config.toml
head_dim = 32
attn_scale = 0.177
init_std_o = 0.0116
learning_rate = 0.00516
lr_head = 0.00666
doc_mask = false
Each number is 128 + 32 x the weight over its row's rms, rounded and kept within 0 to 255. Layers, rows and columns count from 0. The size above them is the row's rms in percent of the matrix's.

# layer 11 attention key, 32x128, rms 0.125, rows 0-20, columns 0-63
size [ 62  70  58  94  64 111 224  91  98  98  94  98  94  97 104  89  93  92  93  92 101]
[[131 173 119  95 134 136 110 107 111 132 137  71 135 138 137 112  98 140 132 111  97  64 135 167 161 161 167 149 110 154 152 208 132 206 145 127 140 159 130 137  79 143 140 101 136 171 147  98  96 138  64 105 150  90 137 119 118 183 146 168 140 146 100 216]
 [159 124 136 114 163 137 146 111  88 120 142 129 172 169 126 103 145 154 150 149  80 134 154 161 122 150 118 122 140 137 134 172 121  99 151 171  88  93 139 153 134 102 118 106 153 225 101 139 136 159 176 165 178 151  49 120 138 178 140 140  60  97 138 167]
 [156 150  41 120 151  77 188 133 120  93 115 161 137 136 110 146 137 183 150 123 107 120 166 170 116 146 119 107 168 136 164 184  80  97 109 140 102  88 200 111 161 121 136 125 138 187 114 134 160 119 108 113 193 171 151 115 139 121  91 166  69 112  83 158]
 [ 55 124 125 151 134  89 127  81 105 145 106  71 167 142  79 100 174 123 131 101 123  95 120 139 116 173 121 144 132 126 162 113 112 146 100 134  99 116 164 134 171 157 146 143 111 106 101 112 149  68 105 107 187 181 143 117 145 124 110 137  72  47 201 105]
 [133 105 136 175  96 142 154 136  93 142  87 160 102 130 124 135  92  72  84 134 178 133 140 112 161 184 121 148 168 188 128 158 150 165 142 113 119  81 150 139 168 154 191 162 119 153  99 136 148 116  93  74  99 147 135  97  91 104 158  86 124 169 106 186]
 [119 166 113 115 112 120 178 143 110 106  69 118 135 110 126 160  41 125 132 137 171  79 103  98 104 155 104 124 189 113 122 169 105 111  79 154 113 105 188 126 208 165 127 153 114 134 160 141 135  89 132  73 146 166 167 187  99  95  86 118 124 114 137 171]
 [ 94  88 191 106 145 190  76  94 120 192 177 100 142 139 118  87 162 103 134 141  91  95 173 158 180 126 151 109 118 129 146 101 178 164 130 106 154 138  48 116  51 113 104  92 130  97 112 135 119 161 139 164 118  85  69 124 163 135 196 153 162 141 132 108]
 [ 93 196 120  70 129  90 111  99 128 130 120 126 102  64 143 136 138 198 128 149 124 111 138 161  92 136 151 129 121 126 127 178  84 131  91 188 112  84 157 151 153  82 148 120 113 151 112 153 117 168 140  88 179 104 156 129 110 157 122 143 146 171 104 168]
 [121 150 159 148 113 112 164 103 145 119 117 153 114  96 155 173 173 179 153 124  33 119 142 168 144 126 153  82 146 139 115  88 129 133  64 129 192 142 161 194 168  83 150  84 114 182 139 138  61 143 105 135 138 150  37 107 108 110 152 146 112  95 114  99]
 [174 131  90 117  95 152 124  84 124 143 127  85  81 134 105 165 117  67 120 107 112 125 149  73 152 183  82 144 160 132 101  87 154 151 184 151 147 127 138 134 153  86 109 140 145 150  73 158 137  96 174 131 152  92 109 145 194 157 178 142 144  88 228 176]
 [ 91 128 103 128 104 175 171 150 133 136 155 103 149 129 139 131 116 151 143 123  35 152  96 189 129 106 100 211  86 117 125 160 159 122 150 158 121 152 126 152 202 106 117 144 172 130 131  87 104 190 191 169 134  64 121  94 179  87 152 131  96 104 130 118]
 [159 118 166 136 117 114 114 164 156 126 125 146  81 176 131 102  75  95 134 142 130 101 116 146 140 112 132 120 162 136 106 126  92 147 102  95  88 168 121 126 216  90 104  62 128  44 158 115 123  97 122  11 107 102 129 128  79 115 155 136 133 111 135 136]
 [115 130 117 103 129 114 119 124 133 122 183 160 165 138 138 173  69 119 171  95 165 140 135 187 121 145 113 142 126 101  92 149 113  82 135 113 131 193 143 110 139 169 181 154 148 135 162 103  90  72 120 150 175  57  89  77 121 115 152 114  66 141 173 194]
 [125 134 104 124 119 102 137 167  72 172  96 147  60 183 128  91 121 136 128 169 136  77  91  94 165 112 129 137 150  62  84 151 151 123  88  89 145  95 113  74 109 130  75 189  93  57 122 151 147 155 129 129 148 128 120 150 161  55 150 130  93 123 164 113]
 [136 135 130 134  70  66 120  64 159 103 139 139  91 124 127  89  80 140 136 101 125 214 132 145  83  96 114  94 155 132 139  96 114  44  98 135 116 143 129 151 177 131 130  95 150 145 129 139  60  72 116 146 132 172 100 131 124 162 104  48 137 157 169 142]
 [141 106 170 163 151  88 129 114 125 152  48 137 137 132 181  90 136 157 106  72 105 142 153  60 139 111 135  73 131 123  93 108  98 109 172  64 168  91 118 159 145 138 120 137 137 181 135  62 114 135 131 106  31 180 125 112 137 117 149 156 151 151 147  84]
 [159 164 134 179 128 150  97 181 100 133 170 148 120 158 148  86 160 136 156 170 152 155  99 145  91 163 235 131 144  43  94 158 145 149 152 177 132  92  73 121 131  84  88 153 120 136 165 113 103 117 146 212 146 144 110 181 134 178 105  58 121 126 119 148]
 [ 72  67 160 116 143 207  87 159  97 149 112  78  94  93 119  66 137 133 160  85 161 136 131 151 166 128 162  74 176 144 183 161  84 115 119  71 127 123 137 118 143 154  78 165 147 117 163 189 147 168  73 122 130 100 135 147 196  66 141 105 150 125 128 198]
 [113 142 153 161 129  71  96 182 128 127 102 124 140 125 147 136 132 126 117 179 144 129  67 129  82 153 192 101  58 154 115 162  98 137 119 139 112  69  86 127 100 143  94 112 150 142 102 146 117 109 101 166  87 144  83 153 112 151 194 181 130 146 122 102]
 [ 55 118  70 144 114 180  96 123 124 128 120 152 135 154 135 115 152 121  91 161 157 185  96 100 129 113 116 116 166 119 200 116 103 128 120 152 145 109 108 141 129 113 123 188 142 170  89 122 107  63 119 119 117 178  98 174  92 123 119  82 130 138 120 158]
 [ 85 154 112 174 121 119 119 157  91 144  92 145  57 138 133 210 161 127 155 110 122  74 160  82 157 126 124 154 108 164 122 106  67 136 103  67 177 131 115 176 156 159 115 148 116 124 146 110 178 122 128 170  92 174 139 161 119  74 122 163 176 145 133 133]]